{"d_model": 256, "tie_embeddings": true, "init_std_up": 0.0234, "init_std_down": 0.0036, "lr": 0.00895, "lr_mult_down": 2.0, "lr_head": 0.00517, "final_lr_fraction": 0.1, "z_loss": 1e-05}
Each number is 500 + 25 x the weight over its row's rms, rounded and kept within 0 to 999. Layers, rows and columns count from 0. Numbers have three digits each. The size before them is the row's rms in percent of the matrix's.

# down: layer 6 MLP down (transposed), 1024x256, rms 0.0925, rows 364-416, columns 128-255
# up: layer 6 MLP up, 1024x256, rms 0.19, rows 365-416, columns 128-255
down364 102:488458477500494501517463520451495497506479524472552537510519486506532561532497496522506433436530513460497536485481478471505503482500487509495521528494488506493478467506505486488460526522481531505500476486531487518505494481487522518496539509480552450476498506544465537452511505501517505492527538492555543479511563518444517505510541476484440476497494472507500520497438515532437504511498
up365 110:489487457485513520482462542511516437488487483509476464484551495453519522525519494520486495511526525518476539518532536491516464487479465501457449511520473544493460474467494487517487456526500522512513494478514477512455517514488486510550509535479553491538471517505526472544473474539511533531505481523508507516479516506521503457479538458491555503521525488502483490501541499514508462529513
down365 106:489463490514494544469515491478496462513470522486496492477494562483482522519488532523496467551490495496447456540471491523470506528493434513526494483486447496471516511502521467544551471463494453531514476522488482517458534514534485480500530487500470505495508502528508475469478506497513471514494526486498495525480514535518514515482505503468512515527511526502515483500497492510479470503454
up366 104:471526502463514528457459502478529493535502477538518466488483528498504503482504510540562509530522544495476489467517485479503498494443461505504517520508499513464480462502493487471513475480582524496535494522522448518462489495497486557498471455492510511485533506466502514518532532504472496481512534505507516485481542511507495495475514531512497476469481484465490477499517512500491531528472
down366 106:532535511532463502526496498463495491509480479502474497525512507520511511500495540513461483463466458476459475531492516490512517473561418492516530530512479455474529541508478504527540503475481486518500472568462502529528482470495500504490503477499491516519479484504480524458502490537472526512524556507478496523513528499521466519534516455451475493533538523504489511483482472471512496499509
up367 092:494473509502488504495566522513525442505477471498525514538469526470516522511534513503503457511549505520490502493515493486465529468518535492488493533527477490518495513500530455515532518496474517470544477522532500506523512519472545546532512493468519501476517514445441516530517490526484483508491477464470507513505526555479504521495531501457508463520473507564522512492498454479491507497499
down367 099:502469535464492528465496483502484539525476489518518495506519507469526484495498523464518492487477479492534489459503471504535464512544486506532517479506493466528497498496459517465467527559549503493453529530489492502486496490480513523504503464521491480457531480514531531503521512553470481456510507555547552494501487481518451487489459534502511522484494473497531479505504522511524480497466
up368 086:464493442526489501531508507491494458519534533497560504547539467528498499513527481478485506524487503538522470471497506539501449519488515535504477503486460495512474519512487467524530515476471489512464493479464517489472495471521537507497516478453504533491502495507502527486516513537522527485516552508513461484500547467521533486465511505505480516510497481502465516499477473513532497485478
down368 087:491491476505486512532520502500485480494521534463525531486532478492532457502490516448505522510520452538474505510526490488502489500466520502522507477498497486507522468503451533497488516490488476478502541492503451496481526499504504475525504512510520510428474500491513502489469432524503518485503506554521468468524504467508503501473531512462533510519545463543487486504490501502493535490495
up369 097:487510468490527457500499508473481524511507515489491501502492500487505462515502535541511497547515510474484492494493488475477471517481500523489527550482494468516515469488522494459518514545505522482491532522506495496475462538459474484486525545447493535490437496512521509479540488517518514480512506500514509476502502500526530446480468542507456478515449551477479517485529524495486505498514
down369 103:475509469528474502512527490494479502498511472489500530495509488507482455491493515496503498486513507470503522496475524451462499500516492528505521530483520462525513479479506493508507539484518508527501513509473516486486489529503507510529549510474506524522441499533549524474528481502517499504487495493529468531500490514485506461453514528484450502498540547519438536522514501486512504505481
up370 099:538476510520461559480521510497493519496481497527508489522492511522492532511533501432426467450474473504482471539535498525499480501493478491479495504479512464506505480484503505566524572461525484468469451473522495505487532528479502476485506495513519497513460514474483498488541531465502489498516500510523467468493504471428533481503483510463509510482537480541490495504497471462488471494478
down370 100:515504561481501512476492512542514523483471505488461464497524525471502535471516523553493519482513497508480536504500496489493509472544498493484480498482504498478495514533493460519483476524470483540495468461504495522480510475464490479471555488484541475510505508506448494466507488508526520459501546451510482480463485568505511506503482505496505510471511474489470465532532555536480504527493
up371 096:489494507496482494490525511501523492517544481480497467498479522504497505507524504500503520482482517484502497502504524470510496472528473508508527489496490492497461452461501483496480520473513514482495459534484525550499512499456494443512515476476557514545490498535508475525477520486495504532483486455511475457508503506493519543511484474535524494472478438448484538489489502504529491512497
down371 110:470507469521516457458521493486518479540504459492503495425496503491491476456486541504509512500484474525460517514510514481506502500488530513471509509498459491465539476463509465501521503493499518559527520538521508475506500482480503510508522499521485510457520484517519496500445485496491517515493512506486498482488519531533512514454491468478504476495534499516503515495554485505465492462511
up372 092:504541505496445523467505492537486445517455502549501523516522538487522509507491495507495487521504512486499482493521501515509518517502535522480509494481547495505488522497497483464532542487520458539505495471527524503469477535473486515474508474510498532515459517488530519529515539495503500463497507502467474490525509510529481429561468507475531486463472478441470478484498495498437520525488
down372 095:486510514495504478503468517507525505450499518518495499502506523485483515508526475512520488500478522486519505491461539527544496469510482509478471446497505519480501524538495536517457490521537480536508481487440475560485546478458494467444488523507532525493528458452458460523510477517502525513536472514532427482486482502483481466484495516449513520477532508518509515463482535492488498508549
up373 121:474483536482514492512474496507460498528501514517475481474477514525520491529490511540553479499483494545505522487509473494483503472476539452516520543542477549434539488513536503495546499483503485530510500452446501455500483515553515482494538522480475499514537509485494528521508497512496493485489494461486523507503485515469488449498512504469512513491539494499498494499526445493462544561494
down373 111:483522504459472529484492489519514466482485506532545467494513497456508533556488530522492507484511498501500510492539508513499531470525473478465470527511501507465493520489509489496497504480526497476499461525474461515500514483520508485461531454509481491463477467522520502442515496499488502499558506511509514594485514508514512512462482491487522494488513505496494442454540532500532521475491
up374 021:476500518461517481509567468482471503492537519470496458487566474515505496481488504542490503514464530528473486457507477470499489540509466477497512475506490482504482495509510528541483525490509476489511504483450538501498504541547525500486486485495525501512464505482524500505502536522477487467476499539530510482527528465542533503505498475510533497475514450506504520520508505500489507518510
down374 025:489463474539477489514509511456465531503540516491489476495483478517495471541522525538518503479537526475539479459525473519505468495472528513517470512516518455548511505477503498510498541529479542536556511503526537475513471504501522452496485441524503479510490508515449460473531480521522514478498503483475488474464517531519464542512498471494466483480512516511521450512519480463463513496445
up375 105:488516498511515550515530504523483478522534556471490511528485520465480493490473480507500478499474501538518462490495521517498514510493506495440487509483527548436495498444520479512497508441523489479434536503479488498484500531500501477530516488513530550539486481509506502501481482455481483474519512511478457513449513514485518500520445499482510441469514482502502473464541543548489501465511
down375 103:462533506492491505516492508481527537513460498501547516508484501511507474500504566525499523495461482466491481497524492528487490497523484520520475453434530528526496513491464516429508466516498512513495510453503492482518522490480453497529504480524506457537482494514471466462498463517454521520511494469500534541507478508521485520529533530486498536465456491516442531515558498525550505515501
up376 099:457517558500523528545493489504520455512540497501500526484498477526456559512496510457480534478503460473467517497501519477517504507507477485482480488537482514486495512503500471481473485498484493510451477467493452493482496461508503533506526491492544490487550515479571516488490474506485511484457534517507527429481490515509510524475538486517462508484492490493503541507471495532513465545499
down376 102:476499482466534511492483512504497520518502499489523487514503489517485550484522489499481476492496514522503528523528452487488492500451505498511507512507500521518575507487495516510468502534509491487463485529492492523519510506531515518473525497473528494468559541533536525547475523492494516533515500482503500469511509499507510530527510503495484494500522524506552504451564527478435469498526
up377 094:515476493510453557512508490531556531509543484486538521471513471495460501546532495495502541497541508525542484541495497477495529504452490488505493487512495471523525479513551527494485528502493494524431472526468489522479501515489536463486523508516499487520557500495510511499464497477537482512478525483499518430498520495505522479486568470493490525475498489536524478522518515484497492546522
down377 097:472472478521489523486530528530530495474472499454475493501499501475476442536477503507507510452556495452466460541509489539529549468471479479500489508493500499493519558493538546479485495520488521510530523506556491487513474465504512483445521518469527519519527479478527484509499481491519502494484530477478498510502491505493535541482516505541483498495537495487497479503466490512509519524521
up378 107:489510499503494505523470530520502536504545546454528516485500490522537455485511489474505466502524520488469533534510539521516473493500490501476527499502490465502497501534470491519478486524492480469471483509499511501517510517511553504510447485523475533490521513475495490506467484469479519501481526532475534476562523501477476499474516557455502483467481492526491505542462510512493507505554
down378 107:502470487442460497545488521490487516536505506538474485494477518503513500479508497506457507522530515539441531444452489497520493475493459455481500529493503512549539484470484462474478476481542530451495511516492475467528504496515504526508506507467494489531529516518453487488501503473508497507499477450460470526487463513500473512522513520489534488523478493463525466498475499496470472516515
up379 112:487483493540507531478531522533513472510499489512489489461492525516498531505510506508476500503518492527526551480524502531511509509463485512505501525491510541501489533530449481492478477521515451519494508482520459494487476478483483489521446501467510510531527469469470509513504514505509510475473451491498450488480502477511479477484488515545501477494487501482509530508527527449483491529511
down379 104:525500490514464536522523538523456537453457453492525491552526516484485473497522528524539473529507514495511510517486483492488521496496520509510487508454494492537500479506463463488496510552472535513483507493513506545477493490475518523503492484485483502503493509486533545492528528505468482511540483496530467493454496473497499448541474538556518473500437484518525502556484527458490510468549
up380 102:519491544475438471502511496535508509496502514464462482503542519514576474489469510488518566436485516545488462480503495542514480504527472453471506546466500524506497475487476489510510495501470489492506486533501487507510463499498466523528515489488477523484474491537465445464487491507473459542516509490537498470525538496519497519508497479503514487521502467482508503454495474472486520480456
down380 100:531490504556517493481467506491518532499477509478517511490509534458475497490569510525506453562499512445540489495472507472489475492509522539503534527495530501492482507518526503465455482558501537507483515507471503486466522548460514497498490507474517524513507507476498487482536484462484499496459496465518535534504508558486486471489555520486504471458484559521467524520504478498514493503467
up381 102:526506518495525535510521460472505517513509485507470531498519501528511513531483534479458465459528520486521495521470528543532538482504493542520474481460489464495502487486495487558460471468495532470487468538501478460467527494515508499530536533535504446503536466461554515516493507479482529493532476539469511533499476508502509515484520447484455520514469521518520528482534545443542478494519
down381 097:477515494479438508460502500515437487488449463498528550547470551487483515474492519511503478499518534473519502535506491513483484507486460518536489485512518485502512505520466514493496502516516490542517496499516510518501474524493534528504494530494501463497486502498481490495542448552492501498529496537506533500532432528478439520478437525476521485484534509535490508499525520521488484506471
up382 101:510537511504486472493544546470493505508488455488455471552517508509525503517474403503463501497431522505501544467477510525502516557507518518521533504481476516471515482505523477481476528503477538531504493494526507453471506501508510474503482523456462514522495507489468511488558434517549489495502504496548516507510488473490539487495510518480490497469480493502513503516544459517513479472509
down382 100:497505519518518509447488514478486517487476525453516509477470488506471512490513519489440491523474515531523498570471496525534471505505464485496508489525539503539480507488486517548466440524460508481472494469533534492501487494507502525500510454493523493482506522538466504488515490461507523484519511513488468492505507511491480487523498495515487516527554510484450493518435556506439456498478
up383 114:533529519505518500501498511504502490506468512501502467519528532495530515488449547468517504519492488464466486490520490525513515496527457468515510534531449526517505472538479514507503512434499498526497501468510514472529511462490487543431491542508505524470504510511526457506452531452500483498490469490546538490533494517515499503505449509482491511464468476508523467541482535489499511447505
down383 104:485508474570540459495524492519479519468495482468475470512502497542511505511523491515501488504500506525532507518507516491533467503514486469514487506498478518482494536513489470450513487516527504475531519471495535547494518483548495475510526547473476489534492518489514465473495474434517504502500492491513507475421518502527469499484529492507498470485543473502475507489489467514517495443503
up384 089:531479526514516502511472482481528470472532491547518483497470479496530503537514511519495484505547530526483509521499490481512529509468509482509483550501516547485468470480502488499501546475503473508486477503484494485469529517465508467492520512475506515519494514504523514469513535471500512548481521499468498534484506550525527503503503496512473519513478549509472515502516482541506462503528
down384 092:473448506485481490498525499510511508463473468503516498552461525444512508517484517524487471489553477444499501529493454547521507486509508477507558472490492498511502513490498571499511531546498507455488524478518503459511507430500500491481480512513509496539521538535506519511486524514480494503509471518514492519526513509519463500486533512489492539440545490507516497502510527518477496500515
up385 101:523471531499501547479495492441521527489519551521524516503502498498523486568539486493519501455481522475509502518512514486486545501429486438503513531482484470492516500525506456508474477483496497469480533491488484491498508524459486506472487514479499453486501463542479545483479564489479542493502525502444465495519535539439515532488498508455492470477452515491478488518498540471506486492516
down385 097:467479515550486498497509526512520495468451485490474456477494519471457492510509518515468488499473466478510525501517491519499529488526496505502498477477476482500497486501474545541505483469491502485479514535519478458477496452501479485499507528504522459518465515479481463487526462488538516529472521503531508502506515493490517485524459514532501527504496491503528541487506504555499516481477
up386 103:497478437506515510513490492514514483516502461525522504507495450533496476471495528482493484459477519504484517521522508529490492457527522484478504521473485492516469481507460495472474497521493517495573477563491499519467522517514458505500487505478514501496495516491552511493506522481512505525546546490500490477549529491481489517498469494498514459493527507530493498502477443522477535512464
down386 105:466480464514467507504458501498497488539488488501502504476486475477494504493493521480531500507465458465469545498518485499468522513497498523480447485486531561491480536558492519456534557541493480501499523459470502472541485480488445474502513468511490489516513538526519516505480529515520511513488487489517469520510565483524489484488502480529544487520516481477460491512507484489492499471487
up387 103:490543510451504481469460514494495476481473465517519547504516497516512455502508466479500547515491477497462491507467478495518502464451486514498492533499576475474542501516475489529444482453562486483495481511553539482450501504499496522528520534504533470491503552494491532471487501483503488513517486533510512519536516468489520453518472495541489509467515490497501549500545505502457516484524
down387 104:491506515488480493487479510528542515508481482497549486525509484497498509515543521498524493485506530476517523500496494523547501516440502506522512470497490479546481454492488461527519500494505487454521543527476510479563505503469443511506459512549458523472537525521505543520478515480518503476481517526498473459495487496472488536516481527486537498503491536475514493505467477476512490497502
up388 101:484508505550474467495525473495512508434531488476513477492494483510477523444489514463523458521466544523479468488493499491484515477492561486470492473501505499503509499454485481540476524512553492503529494511490533522488556510482472529512490512520483535494506482497510538485501492530495530488488514516479487469486498482512489514520483497535483491476514441464451503487519497492478456474558
down388 099:551496510471484485515481522533482521474498493492480472449460480472539479487519523542510523454476498503497498487469549484525495507493509517503500519511504497532481517515515472516478477455534499458507522502537510546474488430502451461497508492455487461516458499530486545498555456481519529500459535506548480504525486457520450515536526498496488502534523520541521528443467482512488521520478
up389 112:501531467505489476517556497468485483500494505493486474541510513482454506494535472497489487498495473467509493534495482483523467497455513500534528474525482471456526497516502536525493447469509509536519504523499540480537470532514474487510477465549486510488494463495503500465521506494525555476456573522490515482513499488502519459505497476484482513469507516485507517497482506476538493514529
down389 104:486512501532506500487479511496514496486523478531523512528516493506515496476495471479517503530467502502508490495485556517492482493455457530538498494518553554493503455474470481510526492486492494485463509508475513508476543546504496501527489536513497525458504557464480489520486463473476500522474481507467506518503459490477472522518450515500490484467554501478503449484491505471487552495572
up390 091:482482491496489484529501546527509481527511490470488500506503474558476513489494510493499467503536472470524499490504528521480491506517485434504522425518450508526517521521552474505499466499466500497500479536543495451500493499548456530441480466439520488468484492492521444494476549481510514475472495488518475497517526520473480518456476503498481531500479519487530503540500456497504505513541
down390 095:501480480515513467476481512500518483474499461495488521492499494475513501472472473511500494472518513501486503553495533481500506521505560498469485471511526483513523465518500499495530500452524531472496539497524475491495476452498498490493539525509471490447468519515512503519468507547516493428503526504525480518515502494488529541499481481496538518459508472510471507528499507520518533493512
up391 098:485540476468512497513462522482487519470505527489497527489501536519517519495498512485516498476513523497480518443518501494507496468450468463465524537528486506516513514502493485503516495497513512485502498526501530466509489499483499563471460485528518528555432495480491478493487507475468481492514487502493446524497481449484524543499483519533487505476482572518505524455518506471468508510481
down391 098:496495527481523489513478507527468466507485511471535526482522537456525496505514532482492503510482520492489504527470470488520478500471503464465523517518518503503483525492516540518510491481518505476468515508489491543487445516523483525494536533501462506530481483518474480532490482538463520513481529452543471521487501472522527512455506494502475434517574504549514478516498494461529521456511
up392 105:529489423480497529489555473519481484484523510492499556499545538475506516514481489533480472527498465494518499482514460487500516484549502505494529466497467469503488523495478520533493458526520474538461524461498521499491526527499515471462495440516521525537469518489535509478513451443458472466471502506505554517513452513503516511520467498526503543488525476482517500511509528459535492510491
down392 111:470463498456502498493491515506521484518471492493496510457505508474501511534528490514501511422513481528512496502497477485439538501437507532522502490459482509518518461506486529507516512517457491512467502484519514515492520504480525447498481441466525527471506495490532529496488463482509499498518502476479546543529509490504480526517457531501504462516490518568524512477519534497486509541500
up393 097:534509489518511463524490532489496477500506463542531520483502507515488515474501464502515514496517472515523510503506523479492488505517520517514548526520509505476467495500497486485507502480466476506472486559465523470485497496516525517555488486569542537493489511478506561515485459480546513517495528485486510468443515466546498524492492497556488516466538459511534538458545436481488522507478
down393 097:519503467505497515530481503528484512486446469482463465513523452500511511473462508511493533488516495477532510513513477513481491495493531515477528523506537505495480502455511482482500492477467493500461529492492514516510467469520500492489489512523499546503482512520472533512508496494536496515501566521505472511537558500456418553497536500511487528521515480511481480498479474494503515468533
up394 112:511498526515507486524552482525477467493497476511508495473492521475563479473495512438518499522462499544477533507525499479484540492490504500521440423475496492545524505544493446500461505469476495529477485545498482523501497459510510490497525549518504476508464497501511489514517511487497512491527510471457484517532526493488539473525515509500545482519494516474483535495498554515497533564483
down394 106:537503500535481495519528523503481445517495479478502514526512528539473513507478549517514507497478509494491559506485472461514487519491442510503521510514501497492530519509525529508521533521496528496504542487563526432492503483510515518533517447520463476511514559479465490517461514516513506506534479519488502457482486494502508545498515508515451519503528500506462531459505446488435474515483
up395 095:510537507480509486501483545536455509505536516539470457506497474492522507525500450477470523515510521554510462514493501482502515499484503457480490525526523477515513486571498503452484510524506543546512450531511475501461470510488476496519497488504503521514529477475492509496517521457458484495489523513462522472493456476477479507503536532497488506479509507509496519513485479517474537481500
down395 101:476506514526486498467502483516527514500528541513510499506489503483491480494458537493526459555463489484464517500493473455541536511493489547482484567474524489448486517495522520532496484524485499525499542506512482476518508479501507535518501486451534483492511513479472525462489533530532524499510480484508479494512499518456466487533507521478463506528499488500479498469469532510483539482477
up396 103:555495478536518504509511507524521494533528538474499497490512540472493542510474484542509493434473499474484559475569526492533518508497491516502499530485475450479541517509510568534530498462495484481523553456484490486486552511519542500501520491490497519504474485522492472538482502528504490480480519500475513504532555529481477517518477541493455519520485471536498484518501485490507515509472
down396 101:468550544532472453491485520422473507491491549464507514470487502484505438506485482528493516521518515495518486468448483483501483507532464488496546524502521495482507490459502515497516504489482498490471531479509523498485493490511490483495457506519464498529492484501530491491512540514483500502520475514503521552505504489492480530491495473466548565453498477558494527475492476438489509523493
up397 105:515500518486504498531520477484523488482493487510527526526452506478482509469511472465460516505495472541541507495479529547504525491469516505440461500517508476447527496501485498547472524493496491540484540491524491493522524465492467501521525522526496455503505483498502484490495529508487468495500470487481510495541469474507541484501462480508506532496512535490471476520526445498499523457521
down397 102:495530476468495503491516499504477556508558472518478490534462523439498491475515514521519521479514486470529474538510453476466472490515469510485501516464501495535512509505528496474508471494514473503494515518533496523530500517523501515501473458487418532557502558501471507519493506514514472440511471519470515522532515521504451468482508484480497512507492467540452483434503480522531495524495
up398 100:535497538542474483475522473489524506535505526514495512486486521512480490511528463478465448517546503505526436506466490502459558485481461491505486551484509503505512491496510507526464502491541472524468517493502476518473475535493511544509500526487492518543491458502487430510481466468514523493498477523505493510496526471514521481467458464459479530518510500467522496529520522460473491495501
down398 100:496516478469545492493491555499499501501495501523543537520504492500512459513551491522507519510471531481433545480503530507515489508522534485509447489471488513526484528535484497495447493459456495468498467529507541494490476480453543519535527488478505472482465519500460520548486447479535496532537494487572501497515497511541502518479517493507476514472481490485517469504484516506469470496450
up399 021:488473460517515526531546519488506494496522506525462523530500465517491496508537492483543526488488472473523511442442474477498466518486429503482496504507432467499543499495494517514474541467517476528488512506468517533505516507536520505503490491477494530481482494465469533482475549529492482469498493515497485456474508494481507532495514502460478473509530478528535531475502440470503460478524
down399 028:468519503486515500456490481505508534520499455505534528489497491425509530515515512485525479509470475503510516526530519496537493516452520495489469466530509499503447510450529499480523485471494488497508533463524486540488483519492539490509514464492499480540498473565475508518528473473459537522503526534483509488508517466514495452506516468491485532480545493494475480463481490489507490501475
up400 091:521520522513500524483480503494516523522561495501486519531449501488508537520506495505514486511498534466472513523494497514483545497449502500492554504505522501528490464493480523512475495496515475519440528483521493530513481482483539511496484494523502508500498520501504504543509486537486514486482533468511468549484479504539474517462535484522506498516490513522483505455566430515444461505502
down400 097:532464533529573493514484525495484534471534477483456499557517496473469482462503507512507499536442497489524504580513455492459520459489506534513522504485471501508543510485478500494505488461500493516505498493515485473528466504505525470543435487484498512466518502511473508529537516495511527519554498481538485542524521513486491523456494545432517503525494513504529453519505512525496489459503
up401 102:487504497489520516480512526497485496486497536524521474512502515518455500487517485515518491503509480473495516477468543492496489521500496508475466483481468479527547539508498532501528478497499505543454473528533522526480492510462448520525458484448507526478486507464507519458517477519486453508556476482539524470539527454476525494483514494483467494509472500509494548543470481516529499519439
down401 107:504480534512495475513495538537525525499480490460470521479479511474489536484482519587481466458492483479555443515472465531507533532502544475516482469515513524540514487481514503492502512514521507510517469499461534539490491510471489537511545523506520516520482487489490518514445488525479527457510515518519478489541438481507513503506461511507457442527508489526506503568468463474532506523462
up402 098:468494560468513505475494530471499466505486503474490524520511482522455516497490472515545469527522550521466521484516489483500499469456499526511482519497488517510515519490515459499519553513515536462493464497531556487483518488483567511485491496519470471516535499460509542505506500500503465482503478513514434509486508488484563508523492509485466439520450482507535493525551481478503493473534
down402 105:541494494456485506495487497437491531530524512510454488519545546530531485491488488484478474508510493500525528452518452503483501525470485490460501440529487520489514495506507515476470500490508474501499502501489514502506531497479492516457551458482528508512513496480485510489510514523459515501516477486463488529527493519498522481539525477490497528493518478476501498505526472497453511518513
up403 095:514498511478521523519538493452476533521475508536542496534492536485510488483473506509526462514514503490456521452489478503490524498520486525478451497566450473485483465537490480533497525500467542500451492491505513480457528529469529495476518481521525474506540479451518494485537504493501470482525484500514483501510530519432505488516472480529502545490541490467512505513486493494455461496520
down403 099:498504508521512466502498545467548540486486478478507515509482497529523473538459525478518512501479518494482497509502409517461498520478505480467494509498526498529507536522469507489487511509503496535487465465486508535489467494483475523509486469474543452517533533530501483505530476529542472535507498520516479526508520506485497472528481531512531490501473481529546465507468537545479513525477
up404 105:483488481478452454474508460505545453506516454527510487497512503525494486498537494514476488509528543466540504497505488493497512467519488470505505500529494473476478493486528538490521487514458466512551509514458491467488497528455477529510518512501486485507546518513474534531460457461535507522497456489461501482534522480452473512478501513483481508490476441526504474511479498448524518512489
down404 101:528539479497514506484479520504467526534500486457486484491462508471479513490515495515515510507455501504457485513515518536485493470515489503517422476469509561457503531520491463447477502496496461544492505467484523505584479524501471508516465489495520504529491517495492485490538504478523487481525460509544541496461479533515473510516528468483520550486527516519457499470464534509523523479498
up405 096:499485474473489516551474481471540493499530541525527543433505515530490532495499510519496547548452472469531503491516488476486528491441520496511514525473501524506525495524511483467463463482532493526485482498467513499465462532500496538500461491459500516497491536487510539466510463478497527468475499511528466529474503476509481482478476496495482538505494512504471479483518515512491502454473
down405 102:504505508505501514444511457492493531513507522544485514431474512524519563480513490547502513501507529477489465497463511519508520512458520506480475481487485527474501493511487526506477543527514466505479471516510488504538553510521487486517528495481468489522540518509510500502500563457521518546538499463490527463434505506473519491477543453498506482507519487526457500459483514530444490493508
up406 115:515489498445472475526486496464521503469508513557492477547477506518498492484545499545484500526445472507499486479509484540514488527522510510493466537528498526465522503491446516496462488484528510508477445467522515498492559513471486507498480504478478507494500487510472499498511489511445525504508491500468483522479483536487426486504508516527492539510506542497512479497494526472549479556455
down406 114:505544523548541517479491483468528519527474521458443512533535517547471476514506510498465511530478522498486484506499499498485486492492486494497549531535539512475528517491536506511472490460490463491491520527515506478559527543487533522498506518491451474543505521480513511518487490516472517510510467506447473539486470537500487488511458528473509470506499502520484525494459487464494466480507
up407 101:478489517500490527456455531494506482480507517467477473494470483507507507544476502487479533514500496589484479477503499479507500517477565513543525488509459488476467490511482486474529514493489502551531505493488495491492474518512487515524502492505515537499572527456501536479468514525484518470448514487484497470492517500489540483549465437503510486532480535471498525519542494520476483481468
down407 100:527498503512494506451518573488514491464427503488482502488475524520487501508496526487467531475502457521503484479536477489501509553492474495460498452494511501521552499499485492505525547500539510504472506464503523495497500506522453489509501475521495514493484476538498491503477502508489523529498520533491536495487509525485470465524479534499464472482462472533502506490517522543505469500496
up408 101:464481521522474534514529467508511525523491460528521492499519469491503490495519486508488455505494437537504507498527432509526491492449516507478525518511498493518509490492498529478475506508520501476494439508505495525513491501530501536439497468519509535540454496481510507531526521452540487513487475539550523454521544469450542455456561508541478482490516456490518476458473498497479508467532
down408 102:533549522512566512485492506503497511532483509517525490455515479508484514514580486481498479473505504489535516492472499478484505515494505548513488471510507459470528502472493467511496524562471488513515519469501525500534473454493499518506518509502480469520495482514491526505535490486478531481467501533491480461451516529490502496531510460492527441524454470497548481519515497488532442495530
up409 109:499506469521481453481495516543526470476496528493521505458502523491471503472477480464499516525522468494524512477519566519478501487472504488520506515522492497547463513487538499485547480461472488510508476523481543489520481558521513483476472507505464526536523496524464476509510495475476455522482498482504503480488470502551510513484489569501529493515508481488507519485530513503526542537500
down409 106:512502533513479468487528502499489484489529479496479498556486510466462496529518525478485521541479489550485531499505488558491453520470458491474542515485479509510533502513524501528519475511472500514457484500471505516502499502505512506516493485485529529564449518481561514517528468519487525484536489526495496494511516512530442507538527495464491442515518514518517494525488496515476504513509
up410 100:561540555507527542498489539502465476490485528484562490509500461533508495483513493502516454494524478521488487531511550541542540484506443500463478513529477482512502494499483535537505481496484485508450497499491520502459457493501515511487492470482510501497489514501538480511514542474505525456506499511502553500459530514492504493528535462510446481472525516470474472525504482529481512488508
down410 102:512515561496481504503438509493488500471471536493466498478503488466490501506534519486500506531497511494549499475509430518462512485517474453500529468469528519514513487473486486492502477518498509473505511500513498525495501460494497478505494487535462495501511473465511474512526548473550474504545519479487532524534476518523524521458460514473517500543485489510471503470540518532524501454471
up411 102:475481513488506497513535484507517437504519513497511520462505503538488511512490531438478485489497552520543516500483471468482528492480506499542544512530502532527448466501483522463525521492516522504499491485527489497462531545471458521538494454493516561476526477458500539505504510501535509508493477474515481458520542470521531465453510506503496487512503485503523510477546499528540503548507
down411 098:482465512470530547516510486488485524473474498522471519448512486535532464475483497492472502549504507502472499499457455490493470471543503469494511495482545517482532493508503482491487550516470517477520549517491464474504493482550446567475563531475522496533497506536481442496506486535463498517467546527509530506498487489480532501532493485520524544496512487492491512480504516511478479488488
up412 111:501472483505514503471500508506495515506534530501512509490519506493472507464508520468469547527538487507516443510506530534499487481492485528492514513472459508536461482506488537496503489464446482485452506490506460467543475508503474542463507494521526490493529494519484514554494501517548489489502509469537491487488540507478489513529498493537525515449518538496477513507539461509560498498480
down412 097:496523503545468502486484495457486510468500460505487505488470514483474524501518525467502505507498494523509519487466461487464526515474496464511476497485445539531526498502504525487499512535482495493507464565539552484507512508480525482474516521490460515493508505516550512518517495479521515473526518509454518471466501506502498515476499474535460485476419483490453441503532487465494513509509
up413 115:483507525486502474504534515509489505507486517505514548494527538520555486532522495505507462498491470500449524483484544484492452500514529536471548504475464522510511488487465528490519495561464510489506496513450503482508476532501468460488502468478512492482522538507497510546487503488483495482471506443477485562500533494509519527494489503517485534488517477499506490515471521462475477528528
down413 113:550517517533513496477512491471510483532487502504506515517533517490525443521477462497476486488545533473508493431483498485523465494553520536519525480502489476478432499539478514507486476505500455493479517486528501539521490511492495466540490486509535553495521512528522505520491537528480468451553470493507525478487502474496495521504507461503495483481514437500481457489545528491473509461474
up414 086:469546468510510445509509476520494510462505494479545501502484480555465474558511463476486464469530495528500490527532477487482489443447464483496480466482481489466489523486503466534513496523509475483480461523473506528475473476509523495501497525519486530499495522514508479538496507465528458485475454468515496530517529493467479501441519519508517554503499522505498529534491477513529489479505
down414 094:501483488477525513454517478501474510483468479494508520487489482521508528508453470485476522505491526523554516478545525541499488481475507503530448480545462506475498502487496518509490477463502528533465448533483480510490524514479491483464520537503485534536484438519516520510540535487462545506476506465504466555532468513505479532508509501482489516492449467496540484459480488522535473509495
up415 105:488484515505531541466508480535488460541508503518522523504464494512521489542513491520537511532486486482491492500503513464459495531479478503525515489489520471507511505464502520498513508495516535448524442486514524533493496521488507478470503477535478444514540448518469502488494526479558540513495511493504432539474500524520520512482485505528519451474503503496539502495507486484493524501517
down415 107:487483543499553498511519437516502510512544464495500430500500530472492506536511492507497521460511503523474513460516471487501498482509516466513523522533487517506516538488513548488527493465521449489465497453528519490497486490464510500483483456515460539473536496512480506494526548502501533479452519468521504488518515505507476469506507525494492525506520490492475475490499546500489454495460
up416 092:430544507494484546549522503486504500496498512487475501469494485500486508493477494489478465462519511494522489432485496466500496526498527509500525501505456491507502471510533474514494483487509514502517475477494511533455497462517497518562493481512478546485519536529497513539476483485505520511509541494517524513453463515529460439572502454536486478516505438531480520510539491485483495494472
down416 097:512482515461465509486499543497502473517522524497493538497518485521504484492508498481512528501482524524555505525484491501517520486502522479522491473467522465444503537468508460522466517487506470515502544495508512497528451502524520502520458478480491487524482475477467460484541514497485477490550525483525505538498496533457512542550530525452510494542499496488503469483459490520471452478537